From a checkpoint of a small transformer trained on Wikipedia.
Size: 14 layers, width 96, MLP 576 tanh GELU, vocabulary 8192.
Architecture: learned positions, biases.
Training: a variant of SOAP for these matrices, 115M tokens, 3710 steps.
Each number is 128 + 32 x the weight over its row's rms, rounded and kept within 0 to 255. Layers, rows and columns count from 0. The size above them is the row's rms in percent of the matrix's.

# layer 7 MLP down (transposed), 576x96, rms 0.202, rows 247-282, columns 0-95
size [106  83 148  93 102  81  95  93  95 103  85 108 101 102 105  90  97 103 118  80  99  95 143 102 116  93  93 101 105 104  86  92  88 115  90 115]
[[129 116 125 127 122  94  81 114 118 106 129  77  71 108 122 160 208 145 100  90 112 145 105 144 141 100 154 147 102  95 132 141 138 108 137 107 222 112 155 126 164 189 154 123 103 145 142 122 100 134  73 123 165 123 112 123 164  84 195 107 124 157 127 112 124  95 185 114 152  89 164 118 188 140  65 130 148 112 207  94 165 136 121 186 168 154 150 159 182  99 149 135  98 150  85 122]
 [134  94 144 123 147 186 170 156 137  67 100 105 144  83 146 151 158 114 194 166  85 169 162 141 171  94 175  62 147 132 113 149 150 171 182 116 139  83 111 146 158  73 110 161 194 121  87 148  96 151 117 124 131  83  76  90 141 150 136 179 115 194 133 122 138 164 126  70 130  89 126 111 120 112 121 116 124 106 101 119 146 162  53 140 128 156 144  74  73 132  96 146 120 112 120 117]
 [117 136 110 102 180 203 176 126 151 165 124 138 113 159 157 201 190 157 159 161 134 125 171 129 113 122  76 159  88 116  70 110 186 117 148  79 176 106 162 130 125 130 215 145 149 147 152 177 143 135  94 120 149  89 117  68 144  96 115 159 112 138 165 124 114 152 128 124 170 111 159  80 122  95  61 129 130 118 204 121 107 116 110 132 110  97 125  93 166 110 120 122 106  88 116 106]
 [145 121 101 128 124  95  76 153 125  99 134  69 151 173 118 123 115 130  92 136 118 168  86 144 119 131 156 159 171 155 163 193 204  61 134 172 155 135 142 128 137  89  66  69 107 118 126  84 121 165 157 180 105 122 133 158 102  90 144 122 126 200 150  87 171  94 166 166 128 189 120 108 103 125 110  56 160 138 101 127  91  83  96 154 174 101 124 130 111 165 130 128 127 167 150 123]
 [101 177 188 167 127  85 155  56 167 191 114 168 125 123 155 174 101  75 124  88 136 124 101 160 129 160 125 138 152  74 110 100 131 157 157 215  86 163 101 137  87 107 118 143  74  59 124 131 125 120 134 134 149 110 138 170 136 111 149 103  89  72 122 151 119  92 143 175 112  95  89 117 119 182 156  99 135  92 114 101 145 140 141 151 154 141 116 152  92  90 161 153  82 116 148 186]
 [133 148 118  83 142 144  86 139 146 103 120  78 164 149  97 115 152 109  99 136 156  63 144 127  98 104 125 183 151 121 223 137  88 119  87 152 152 122 110 103 165 117  65 178 175 149 139  99 104 119 100 143 144 173 104 119 138 119  91 101 171 137 128 153 150  81 120 144 186 150 120 113 142 158 142 159 156 167 145 143 145 141 103 169 104 162  75 174 180 167 130  41  67 162 125  94]
 [127  63 136  86 125 163 126 160 164 170 122  93  77 156 120 153 178 126 118 118 182 121 124 108  84 111  78 157 110  87 131 100  98 143 179 133 189 177 117 124 151  92  59  85 143 114 158 108 110 140 135 109 100 109 144 176  91 125 121  76 168 162 161  90 186 160 108 198  70 133  97 137 152 172 164 123 132 185 148  94 127 152 126 136 122 103 130 104 172 112 171 176 144 100 103 104]
 [ 80 132 140 117 167 165 132 108 108  97 111 255  92 161 101 141 155 132 136  94 166 140 156 134 155 126 172 189 117 142 128 141 159 140  76 102 113 131 165 122  74 115 147 137 159 111  94 156 154  86 214 167  96 104  73 187 132 110 135 170 175  83 175 142 155 144 161 111 116  82 104 139 135  78 155 124 148 129 173 150 121 145 116 162 147 169 137 143 111 133 104 127 128 120 116 158]
 [160  94 108 164  86 133 112 126 133 131 158 124  44 130 173 147 135 162 128 134  89 158 153 110 150 105 170 130  78 117 143 142 135 114 142 147 173 177 105 123 120 182 170  94 157 169 138 102 150 191 136 109 103 131 172 190 152 141 117 150  72  79 121 123  90 145 127  74  86  87  54 153 152  76 119 156 133 101 182 186 160 124 107 150  96 109 164 131 133 147  89 120 132 111  52 112]
 [143 122 127 144  68  66 143 149 109 124 131 163 147  77 144 158 108 128 169 121 148 122 119 181 126 148  91  85 115 136 112 108 176  77 121 119 115  92 152 113 137 102 161  94 127 188 101 144 142 127 131 109  89 127 191  88 121 142  90  65 116 150 137 110 144 204 139 133 134  55  48  98 121 124 153 127 118 174 115  43 174 193 124 110  99 124 142 106 135  99 148 152 114 181  91  95]
 [140 104 129 177 148 180 122 137 166  98 149 122 104  87 142 102 101 114  93 154 123 121 131  68 146 161 128 155 120 190  94 106 115  66 167  73  76 132 117 144  91 125 152 107 159 101  58  94 171 127 115 135 131 111  63 108 150 161 143 154 144 107  91  97 166 158 136 141 143  89 120 134 128 109 140  65 129  99 171 113 188 148  97 108 154  46  90  86 150 128  92 145 173 172 170  83]
 [134 104 137 104 149  99 110 138 117  89 142 138 137 127 120 217 114  98 130 110  50 142  90 107 134 109 103 123 153 110 175 103 136 117 136 147 142 104 112  55 166 120 136  59  89 116  83 154 147 133 149 130 160 110 130 120  69 141 103 143 106 169 163 177 103 104 156 156 152 181  83 182 169 136 118 136 146 171 154 138 132 100 135 146 129 135   0 146 151 164 134  81 146 133 142 174]
 [107 170 101 154 110 111 115 155  33 152 185 194 148 135 121 123 162 124 154 139 148 100 137  89  82 178 218 100 192 164 120 129 168  85 107 132  94 118 116 109 121 165  86 169 144  97  99 186 153 116 125 157 109 102 104 107 177 118 180 126 114  80 121 116 149 125  70 138 141 138 165 159 137  95 118 105 120 134 147  90 181 131 119 120 140 129 126 186 134 190  81 133 146 133  97 127]
 [ 76 163 147 163  90 135 111 166 105 131 146  77 142 151 218 107 137 138 108 129 175 105 123  74 173 144 135 113 109 110 121 127  98 104 109  81 138 150  97 108 215 117 125  73 148 134 172 131 175  67 129 180 169 142 122  64 138 110 114 109 138 164  99 145 104 134  58 151 164 126 165 140 140 126 152 127 144  95 151  85 120 114 141 161 102 119 188  77 112 156  66 157 164 103 150 144]
 [106 120 136 126 115 126 126  75 101  71  70 169 119 199 102 108  89  96 148 102 147  76  84 123 147 203 131  90 101 119  92 100 148 102 105 108 114  86 155 155 159  98 130 106 155 170 117 208 160 134 196 144 169 174 181 139  80 110  90  64  93 159  94  90 112 135 112 151 139  88 154 137 117 119 159 137 130 159 138 126 138 137 108 217 110  99 148 147 144 118 141 105 143 133 137 141]
 [112 105 174  95 117 138 122 152 127  79  94 116 107 175 121 121  45  71 104  48 144 120 120 113 119  83 121  88 127 149 162 136 154 137  71 133 148 136 147 128 162 120 132 119 105  99 102 122 112 134 157 147 125 222 135 186  95 141 118  89 152 155 114 130  89 173  97 107  90 106 109 170 144 120  92  85 168  91 110 126 149 116 114 132 122 137 128 139 170 209 161 138  57 132  68 179]
 [128  94 165 116 121  71 169 126 178 140 164 165 177  97 174 120 155 102 122 203 132  16 165 112 144 165 136 130 165 133 150 113 127  91 140 131  98 101 101 200 133  83 111 143 184 169 164 109 161  89 134 135 150 184 179 149 139 156  87 134 115 177 127 126 111 157 145 144  95 134 157 103 135 139 125  99  92 136 143 200 118  57 129 133 116 146 156 161 124 170 117 111 120 123 128 126]
 [118  73 133 170 107 140 142 118 103  73 137  82 100  93  83 112 166 194 144 125 112 152  81 121 169 162 113 143 112 106 120 135 162  79 143 164 101 133  79 195 139  94 161 126  97  85  98 143 113 146 119  85 150 162 120 114 162 139  91 107 144 143 176  97  89 146  65 112  90 154 141 100 155 174  79 104  60 113 173  90 154 162 112 109 138  68 106  73 108 103 166 104 148  95 164 135]
 [134 146  93 170 134 100  79  35 102  66  82 103 140 110 103  97 103 160  89 148 151 103 148 108 158 158 125 120 163 138 118 101 171 107 151  93 135 143 153 151 133 119  61 154 141 126  80 129 138 144 137 160 142 142 119 167 119 137 193  94 162  68  93 121 146  81 150 131 160 114 101 105  97 102  87  88 117  71 162 125 141 112 135 115  94 129  39 134 153 202 148 105  80 152 145  96]
 [160  85 154 143 155 156  79 121 144 136 166  96 104 123  69 110 138  96 101 131  92 148 104 132 146 133 163 173  84 118 130 111 141  91 124 110 158 149 129 153  82 103  78  96 156 158 142 148  78 176 112 126  50 167 139 146  80 161 140  94 166 111 147  67 206 138 198 126 100  99 118 134 116 178 135 118 131 166 145 182 115 152 100 154 185 148 114  99 196  84  98 117 142 154 143 168]
 [128 115 140 183  79 139 140 148  75 133 115 150 122 133 160 139 128 178 127 124  74 159  99 158  88 128 188  85 175 141  71 120 105 122  90 178 130 126 148 138 128 144 158 109  46 178 114 144 179 186 127 114  96  96 126 115 118  87 106  56  67  96 111 165 130 122 161 133 119 166 168  93 153 129 144  86  71 168 156 146 118 132 124 166 194 139 112 108 120 107 155  88 181 122 109 158]
 [131 134 126 169 107 129 113 149 150 159 139 155 152 164 103 165  89 192  76 121 154  93 147 155 137 131 109 173 123  92 125  53  89 190  92 144  36 134 113 142  83  85  98 101  83 133 139 106 138 124 114 132 101 189 141 108 150 128  98 177 169  73 103  98  99  82 173 138 115 100 133 146 152 120 178 177 168 147 131 200 127 106 149  96 124 162  98 119 182  97 110 103 117 113 120 157]
 [131 181 149 216 115  85 159 127  94  95 105  67 142 105 118 133 137 125 122 154 143 144 158 191 100 101 119 109 109 103 131 135  95 132  79 183 127 141 123 105 155 156  82 144 160 113 126 125 100 133 161 115 156 151 117  90 108 154 137 164 122 166 107 178 114 110 151  98 105 172 126 132 127 164 144 216 105  93  91 127 153 179  59 120 113 199  84  89 127  83 111  88  96 122 141 196]
 [123 118 147 115 131 166 102 101 157 156 143 141  96 118 144 203 111 120 152 140 103  81 126 197 136 130 179  91 110 145 102  66 182 140 135 132  28 163  77  57  96 137  91 124 163 121 105 120 147 163 138 124 150 118  94  81  99 138 163 184 172  90 127 118 153 167 149 166 113 138 151 131  41 157 139 160 138  99 132 143 162  72 112 100 102 127 130 138 143 104 127 155  73 104 139 130]
 [ 95 139 171 126 101 167 164 107 168 132 157 123  94  94 112 154  89 133 139 107 140 213 129 137 147  99  97  63 135 165 129  97 129 188 150 114 102 125 117 153 133  78 143 108  90 108  73 173  74 147 170 149  78  98 117 160 123 125 139 169  86 101 123 130 115 188 152 133 149  91 143 125 100 105 153 133 199 127 192  92 195 123 137 106 171 102  59 120 138 128 102  63 136 149 141 139]
 [120 163  94  78 153 165 115 144 111  88 114 160  55 145 187 115 161 110  98 131 196 123 140 201 155 119  91 198  74 126 115 123 149 123 110 190 123 162 113  94 111 133 124 112  84 104 146 118 152  62 160  88 139 114 152 134 196 104 130 116 141 137 165 107 108 159 127 174 127 139 188 134 131 125 144 116  86 125 127 124 115  85 163 144 122 119 110 175 159 172 128  58 134 111 100 197]
 [113 159  82 138 101 190 139  86  67 154 149 137  97 162 137 122 106  91 102 117 150 146 107 111 175 155 131  79 145 235 135 141 137  81 110 102  96 175  66 163  98  88 181 146 145 146 108 117 110 102 153 141  72 140 124 167 117 122 161 158  92 150 172 157 119  64 112 150 165 132  82 148 113 105 101 142 157  73 126 178 111 140 127 153 150 145  88 114  86  98 145 121 165 135  73 129]
 [165  56 116 107 126 138 153 129 147 160 116  98 108 124 125 116 173 172 135 128 182 108 124 107 111  95 178 130 130  77 122  89 158 175 139 147 110  82 145 156 147 124 135  78  77 108 123 177  94 175  85 105 166 111 107 106 101 113 138 106 137 157 119 166 201 122 119 126 131 123 121 141 150 132  97 126 139  84 162 105 135 201 183 130 154 138 171  45 140  54 134 148  46 135 169 151]
 [129 122 125 155 121 140 107 149 175 144 132 116  59  52 158 120 110  82 162  68 167 136 115 143 119 179 180 160 134 109 152 140 112 120 115 119 125  65 135 135 198 111 158  88  85 151 165 132 134 182  81 152 117 130 112 122 137  98 186 193 170 154 117 109 117 151 116 141 203 152  80  87 111 169 148  81 141 134  97 139  92 142 164 139 170 137 105 130 107  89 153 120  73  72  97 111]
 [156 150 108 114 117 111  29 111 105 167 174 126 144 144  72 140 100  71 129 113  98 107 110 171  93  74  80 109 136 121 126 102 148 122 126 148 112 157 169 131 112  56 145 112  89 126 125 123 179  65 109 129  87 133 153 200 190 168 139 125 134  72  83  72 113 148  64 157 128 111 132 156  94 118 132 131 145 126 161 133 125 105  80 111  63 190 101 137 109 118 140 120 124 133  96 136]
 [132 109  98 129 122 147 148 125  73 122 178 173 100 142 211 175 160 158 192 121 123 133 127  92 214  74 149  68 138  92 111 152 137 148 123 131  82 170  91 166  97 108 139 121 127 143 140 136 140 147 132 102 132  77  83 194 140 116 120 122 136 144 161  88 167 130 164  88  92  93 187 111  87 135 115 154  59 131  71 103 125 118  92 108 162 133 114 124 122 162 156 118 152  97  99  79]
 [ 91 111 155 185 149  59 162 100 153  96 126 137  87 151 127 134 150 138  94 145  80 120 132 171 137 132  77 115 146 125 141 126 137 160 179 137 161  86 187 126 200 111 144 131 120 133  99 124 165 130 176  96 110 106 123 107 102 125 134 140 117 103  96 113 142  48 191  86  84  81 134 159 110 187 132 136  77  81 119 150 115 114 143 157 100 166 175 131 164  70 147 103 113 194  98 178]
 [121 184 116  76  58 133 144 147 178 134  69  76  99 105 204 175  96  96 175 174 213  72 132 114 144  95 143 146 124 101  93 169 130 135 135  96 131  95  89 130 107 147 154  61 115  72 130 149 116  95 108 118 151 101 119 151 129 115 155 142 159 140 112  94 124  81 107 177 134 104 120  87 121 120 103 113 170  66 133 130 169 148  89 131 104 146 150 102 126 175 135  83 118 151 126 158]
 [105 138 144 171  93 139 138 108 132 108 157 181 134  77 119 185 175  87 187 155 152 147 127 166 117 115 114 140 143 135 128 131 194 126 123  68 140 134  99 103 203 105 200 155 114  99 146 120 192 172 144  97 131 108 191 122 156  88 127 130 118 171 125 128 112 129 193 163 103 115  92 111 121 126 134 115 116 115 113 132 189 101 112 138 195 164 141 107 177 155 142  90 114  49 170 143]
 [131 123  90 131  98 120  99 174  85 106 133 137 153 128 134 134 104 177 158 163  82  99 163 124 120  93 110 121 114 105 127 120 137 123 148 157 105 163 148 202 156 109  91 155 162 158 180 115  83 157 145  49 123 198 153 140 120 188  79 166 116 115 138 120 116  92 145 105 122 102 127 164 163 154 101 197  86 167  82  94 164 121 106  67  66 166 115 176 114 111 107 134 127 117  79  75]
 [146 148 123 147 109 164 139 175 122 172 143  92 130 103  80 105 131  68 129 175 173 131 215 172  95 136 138 163 170  99  93 152  86 110 148 137 186 139 118  75 166 104 169 132  64 136 163 204 120 127 135 104 176 115  65 112 170 121 144 139 131 103 142 102 151  79 101 126 133  81  95 169 103  87 128 119 150 154 126 144 117 144 135 116 172 112 186 149 102 107 118  98 143 126  66 171]]
# layer 7 MLP up, 576x96, rms 0.211, rows 248-283, columns 0-95
size [ 92 110  90 104  87  91 110  98 100  89 107  92  93  95  87  99  98 110  86 103  82 125  85 111 104  92  95 101 100  80  90  90 114  93 106  83]
[[131  74 131  82 124 126 151 163 202  92 106 112 129 144 143 131 108 186  92 133  86 152 146  93 122 128  97  94 145  62 158 135  95 113 123 130 143  97 128 121 161  96 131 188 167 177 116 159 100 133 100 207 165 115 141 117 131 135  60 135 117  82 139 163 169 142  98 190 122 114  89 140 114 143 122 179 134 155 106 140  95  84 132 144  62 153  95 167 108 101 131 128  47 157  82  96]
 [147 140  76  91 144 128 147 157 129 109 136 184  68  78 150 139 161  94 159 165 147 130  62 144 136 164  91 173 152  96  72 115 177 107 130 129 176  69 177 110 152  92  98 119 149 162 117 135 140 145 130 138 150 113 145  72 144 121 148 152 111 127 179 108 140 125 160 120 113 139 100 111 152 112  96 125 163 110 215 109 213 139 111 176  99 159  87  87  69 126 103 159 112 162  83 130]
 [118 127 196 122  99 120  95 108 133 153  27 118 137 117 104  69 145 135 188  82  94 122 126 142  89  65 103 182 118 144  81 126 120 107  98 125 152 187 143 125 158 149 129 105 115 146 124 176 163  89 112 114 137  70 163 163 124 170 142 145 143 142 183 181 150  57  66 124 114 178 127 108 120 162 107 119 120 123 139 131 103 106 142 173 112 197 159 147 102 112 141  76 112 142 150 112]
 [133  87 137  64 179 138 111 102 166 147 146 103 164  87  83  84 111  84 130 122 115  90 124  98 148 108 122 110 130 128 166 131 142 112 107 120 106 175 116 105 146 165 139  77  44 102 179 157 126 156 122 116 109  65  93 156 184 136 102 153 144  96 177 137  89 105 119 118 174 155  90 144 121 131 100 202 126 168 146 127 130  93 117  41 117 125 103 178 186 157 129 152 146 174 157 162]
 [143 117 117 169 101 118  95 163 134 140 120 152  99 113 142  95  54 158 169 108 127 175 139 182 115 139  93 126 140 100 154  91 144 130 148 134 155  75 176 148 114  67 165 132 190  92 116 189  99  88 134 173 142  93 106 101 153  76 131 133  60 121 116 103 160 119 145 117  92 184 144 207  91 129 101 133 111 113 218 100 165 117 102  99 122 113 161 139 137 107 134  93 154 122 174 165]
 [120 142 131 151 127 105 119 141 149  80 141 120 126 111 123 131 138 145 228 122 173  84 177 112 111 111 175 125 147 155  75 120 133 105 129 153 118 137 120 133 143 121 116 167  63  86 136 115 152 119 161 156  63  83  66 124 105 121 140 166 114  51 114 191 143 192 151 140 192 126 135 138  48  92  96 150 165  61 112 179 147 101 171 121 140 177 126 133 126 110 149 121 157 114 140 127]
 [135 131 180 185 110  98 154 128 106 130 105  58 134 136  93 123 112  91 129 194 173 139 142 105  89 138 167 112 172 127 120 109 140 133  94 136 107 179  98  97 101 147 136 155 103 142 151 114  99 128 152  60 171 144 172 127  74  99 134 104 142 136  92  67 133  83 190 138  89 154  85 109 120 199 178 127 109 120 112 145 157 148 167  71  83 155 153  80  87 159  78  84  93 125 113 137]
 [119 121 101 107 131 128 118 114 108 130  96 139 127 121  88 164 150 148 151 143 103 110 126 148 102 199 118 162 130 178  77 143 123 193 175  99 137 122 113 148  86 170 133 143  69 130 118 114 170 132 106  65 172 115 161 133 128 175  93 119 124 193 164 121 170 133 166 181 196 115 159  84  74 129 122 178 135 137  84 142 133 172 128 113 101 140 131  69  91 122 106 160 187 174  49 141]
 [172 128 159  95 173  93 112 177 186  97 134  91 103 132 192 162 136 166 133 133 144 136 118 117 135 150  69  96  86 152 104  57  62 111  88 159 173 111 132 124 131 156 115 172 112  77 162 111 152  77  46 136 124 141 129 152 113  84 130 156 164  73 115 129  79 103 156 127 156 123 166  84 161 111 123 141 118 122 152 156 138 111 114  90 135 114 122 172 147 114 103 113 184 110 109 206]
 [119 173 140 124  97 144  83 114 126 117 150 175 168 148 100 143  96 104 141 165 124 104  33 212 118 107 121 120 168  86 141 126 101 192 146 112 151  71 125 147 164 134  53 144 116 140 165 176 148 113  62 150 114 113  83 144 121 108 102 130 172 106 180 135 104 114  85 146  74 134 196  71 110 138 146 116  64 143 126 140 130  95 106 134 105 154 108 140  90 100 120 129 124 102  93 100]
 [142  78 176 199  63 116 154 132  97 109 131  68 172 118 102 130  99  77  64 149 156 124 136 113  31  92 154 147 150 154 185  97 109 151 123 141  85 131 131  74 114 155 122 130  69 125 145 148 144 191  79 130 153 119 123 122 106 117 184 113 151 109 177 108 108 149 145 136  81 107 103 138  98 174 118 129 170 149 117 142 124  76  75  90 132 116 144 123 186  85 130 145 130 123 132 114]
 [138 125  99 147 147 166 128  97 178 146  89 143 143 129  90 109 104 130  25 124 133  86 190 148 110  93 109 147 109  99 211 131 109  96  96 149 148 136 139 121 168 140 108 129 107 169 115 159 117 160 150 180 154 108 152 124 160 145 104 161  70 118 125 151 140 150 135 102 140 117 102  86  67 124 130 143 162 158  97 133 177  94 173  97 108  87 160 148 138 130 187 110 192 213 111 165]
 [144 134 111 106 148 115 118 128 149 161 105  85  80  89 183 152 174  85 163 165  90  72  85 105 163 141  79  54 150 129 116 164 160  85 148 145 134 156 158 106 135  96 173 151 128 120 108 142 113 173 138 163 137 102 121  97  99 106 164 214  92  77 150 132  75 155 105  96 173 110 132 137  69 134 103 110 117 142 166 151 161 150  99 135 184 169 103 142 122 117 183 116 133  88  78 155]
 [131 166 168 141 113 113  85 145 205  85 136 111 133  97  45 115 110 132 104  85 142 150 128 169 193 115 102 199 122 142  96 142 169 146 114 136 117 104 155 160 148 101 142 121  87 160 139 111 151  96 144  97 111  67 100 149 102 145 108 163 108 116 141 128 198  91 145  53 108 130 151  97 124  91 180 122 159  96  86 119 144 122 192  78 127 123 108 122 154 104  59 131 104 134 182 142]
 [109 121 109 139 161 122 116  96 157 213 155 144 124 157 109  87 139 155 166 128 185 113 133 129 165 188 105 168  87 169  82 147 146 128 173 116 108 140  98 159 106 141 139 155 165 125 109 152 150 107  72  97 181  35 119 162 154 136 121 119 119 171  89 144 125  99 102 146 167 129 210 108 103 146  90 167 118 181 144 148 135 160 145 134 155 115  83  88 142 103 205 147 177 120 132 133]
 [145 143 148 171 169 112 161 189  98 152  90 116 168  75 125  72 124 135  60 109  94  99 119 124 122 160 183 157 155  52  92 135  78 140  66  94 184 120 129 104 154 108 105 168 155 121  93 118 141 116 104 135 103 135 152 119  94 104 100 124 172  61 153 126  85  85  98 129 205 101 157 151 150 118 105 142 122  83  90 107 132 121 167  76 120 138  99  75 127  90 156 101 104 127 149 131]
 [128 121 152 126 161 134  63 176 122 154 104 146 122  60  89 130  90 192 135 144 164 141  72 146 128 110 116 149 153 160 116 139 134 107  77 146  58 116  55 106  88 132 132 134 149 122 133  83  96 148  84 105 113 115  73 109  94 112 153 154  85 113 167 137  94  83 141 137 131 140 136 149 165  79 137 186 132 114  92  79 157 138 139 145 154 187 125 155  28 128 112  93 101 147 125 174]
 [109 137 186 115 152 162 169 169 104 156 133 144 126 139 171 204 145 146 120 155 159 103 143 124  87 120  82 123 124 127 100 117  95  85 128 121  87 132 144 119 114  84 150 164 147 162 144 147 164 115 122  98 112 122 132 101  95 112 145 199 111  89 140 135 168 106 147  88 153 133 128 161 133 128 143  51 167 137  64  90 176 135 131  90 151  78  89 111  60 156  60 176 107 193 154 185]
 [ 83 203 120 141  89 108 184 183  79 144 132 129 179 126 137 157 114 104 126 117 125 115  87 189  93 126  53 104 124 168  73 114 156 142 154 111  90 155 107 155 167 177 103 155 148 131 118 104 153  68 185 128 142  71  75 152 150 105 144 150 104 155 119 140  68 127  88 141 158 154 155  69 166 160 152 158  99 152 119 107 152  94 141 113  91 144 146 103  75 170 126 115 147 117 165 128]
 [ 87  77  64  86 110 128  27 128 137  99  56  75 154 100  99 124 121 189 122 157 143 114 136  61 136 120 104 158 151  93 145 115 184 108 144 139  61  85  78 144 119 126 147 107 124 136 143 193 106 126 102 110 124  82 101  90  93 150 115 133  84 119 129  93 136 126 109  90 159 141 167 117 113 127 152 119 101 143 110 126 167 181 119 123 114 136 132 188 145 105 170 121 171 171 129  80]
 [157 185 143 114 101 143  96 172 128 174 121 123 115  36 175 141 150  73 118 126 111 154 129  95  97  87 168  68 107  89  90 159 144  85 122  79 103 192 100  74 144 145 141 153 173 139 117 108 157 121 126 160 214  79 132 109 139 103 139 130  99 115  93 183 145 175 121 127 181 145 105 195 119 130 138 125 127 156 120  93 105 148 140 174 101 111 140 108 108 138  94 131 184  98 112 120]
 [170  82 111  94  98 147 122 109  85 106 123 110 126 143  95 163 116 125 130 104  65 142 128 112 164 171 149 119 101  93 137 100 110 171 105 127 114 141 158  81 126 146 178 104 129 155  91  97 121 140 132 149  79 121 117 144  57 126 137 197 208 157 201 160  98 172 127 105 159 123 104 112 117 209 182 156 188 129 133 113  72 107  73  94 146  85 104 145  80 140 160 109 133 140 113 143]
 [113  73 115 127 122 188 136 120  99 141 151  90 123 136 146 187 104 101 126 134 173 112 140  63  92 119  76 187 205 173 166 136 100 116  86 134  68 111  94 216 163 147 136 136 111 128 168 162 131 110  78 136 144 157 113 113 112 141 131 173 136 125 118 194 150 114 119 101 151 118 172 132 109  77 141 130 119 125 135 146  93 162 104  98 131 129  53 102  91 183 177 110 140 143 166 157]
 [113 104 175 121 201 114 169 112 133 163 121 152 115  56 165 157 111  91 196 115 154 163  84 153 113 116 137 144  75 119 157 153 109 141  89 131 175  90 132 112 143 134 133 152 163  64  38 141 124  72  80 119 152 144 135 140 169 135 126 157 152  78 144 110 100 139 116 141 143 138 159 129 149 118 120 109 142 127 136 107 201 151 163 127  93 140 103  74 189 120  68 162 177 150 125  86]
 [ 97 196 110  80  94 198 141 128  96 126 181 136 168 147 168  92  94 124 137 128 113 111 143 195 124  77 143 140 153 131  94 113 158 166  98 112 217 106 176 150 121 117 144 130 138 142 149 182 132 128 143 101 151 173 130 100 111  86 113 150 119 137  85  83 114 137  98 108 170 107 166 143 118 117 139 130 171  32 113 165  66 139 168 124 110  87 135 127 104 101 126 158 132 141 201 135]
 [128 145 121 163 149  75 195 188 136 139 101 134 110  91 109  96 146 192 119 166  97 129  83 135 163 120 143 164 115 138  96  89 129 103 144 103 116 182 102 111 137 123  93 101  61  87 183 103 153 123 104  74 133 161 170  81 113 141 107 139 123  90  72  99 174 114 169 126 139  86  98  91 209 157 130  95 116  62 132 167 168 140 140 115 151 115  54 113 110 148 151 112 109 144 147 112]
 [110 106 155  63 181 142 189 150 134 197 115 110  52 123  85  94 124 130  98 102  98 159 150 113 130 108 127 161 181 205 132 157 113 147 160 106 121 149 155 154 142 101 118 104 113 166 131 149 105 153 136 141 151  74 161 135  93 159 121 167 156 140  85 108 158 131 106 112 131 158 148 105 132 136 213 152 172 132  94 123  66 109 184 129  86 153  54  97 175 139 107 128 108 100 143 110]
 [ 83  88 118 123 108 140 112 102 152 160  78  79 135 125  46 118 147 127 163 131 101  72 168  80  79 115 113 135 183  99 104 159 135 122  83 146  68 138  90 155 114 106 143 124 136 114 163 128  61  95 110 125 180 117  98 122 146 159 135 130 141  86 146 141 194 164  88 136 120 112 130 126  59 168 145 193 177 137  70 128 154 144 159 119 148 131 152 169 141 112  91 140 156  79  69 108]
 [128 118 153 175 107 148 156 106 131 113 161 141 142  84 125 116  99 164 122 165 113  90 127 146 118 165  76 161 124 131 157  64 123 107 157 111 133 148 145 160 106 151 106 145  85 143 113 124 127 105  72 112 165  87 172 172 110 157 205  83  58 138 116 141 175 135  54 121 174 123 159 152 129 128 165 173 178 165 168 101 182 138  81  69 129 195 104  81 114  96 156  87 134 140 138 141]
 [167 152 143 148 208  71 131 148 164 147 144 101 118  89  46 130 148 164 118 158 124 159 105 111  46 175 130 185 101 114  89 143 135 105 122 122 203 138 129 106 125 119 130 179 134 111 138 108 103 148 114 133  97 181 165  95 115 103  91 112  87 129 114 139 154  82  74 176 187 107  99 145 141 148 176  56 170 114 143 173 101 130 140 100 107 141 174  96 135 106 118 137 154 121 133 153]
 [ 71 123 175 125 140 101 124 147 143 124 170 124 105 138 122  83 150 140 154  96 132 141 186 153 134 106 115 135 103 128 150 152  91 187 120 144 103 114 151 113 212  75 125  90  84 159 116 153 154 157 172  81  97  62  77 113 131 121 183 125 130 177 106  95 173  82 102 128 123 157 161  68  92  96 156 161 141 161 125 128  87 159 144 158 158 144  99 190 114  85 138  81 102 167 126 186]
 [122 151 138 198 139 115 117 148 149 169 140 145 142 139 157  87 133 105 156 126 124 122 155 126 136 162  84 114 125  82 101  94 102 140 126 120 107 138 214 176 106 141 178 114 115  95 149 190 100 127 165 122 133  52  78  64 151 115 135 128  74 152 100 184 142 156 100  51 130 149 129 126 103 136 132 100 154 142 173 133 148 180 135 114 141  86  59 124 136 118 209 139 120 169  72 126]
 [168 136 122 136 149 118 163 126 150 110 142 131 144 196 156 157 139  85 105 130 135 158 197 107  97 150  98 172  94 108 194  96 122 143 123  62 176  94 113 104 155 129 190  89 131 130  72 134 105 127 138 146 139  78  92 113 141  79 146 131 140 113 167 127 128  98 147 112 122 119 113 182  99 123 179 108 146 131 141 187 110  86  72  84  85 132 109 132 171 187 168 153 103 138 222 148]
 [128 126 101 100  96 146 143  85  98 139  53 145 160  82  37 101 130  82  94 125 135 123 119 171 134 102 181  27 131  94  50  92  86 145  88 132 104 161 143 141 138 119 121  88 106  93 107 124  81 126 170 127 158 116 111 132  96  87 148 158 170 149 136 148  80 154 139 138 141 211 162 153 153 119 158 137 105 106 118 108 124 161 107 137 139 127 130  54 106 150 146  96 116 126 139 137]
 [101 153 152 163 130 142 149 182 150  92 130 159  60 129 125 108 155  87 132  77 138 143 126 169 102 107 134 122 109 174 195 168 142 118 148  91 110 175 135  65 149 130 175 102  93 163  95  94 162 188 159 157 100 118 151  98 139 125 123 187 122 152  95  96 134  97 152 111 131 138 187  69 139  99 142 115 149 122 145  96 155 137 139 111  58  67 121 191  96 145 125 104 125 199  97 165]
 [182 140 113  55 116  69 112 111 137  94 139  97 102  68 164 151 127  91  92 137  82 115 104 111 127 110  98 135 126 127 103 158 118  90 156  60 129 190 170 147 178 209 101 130  96 126 117  82  92  86 131 140 190 107 143 175 155 143 105 132 119 147 146 155 108 159 114 123 181 143 154 139 134 153 141 115 164 164 166 115 123 126 124 128  84 184  94 105 133 129 119  50  75 154  79 137]]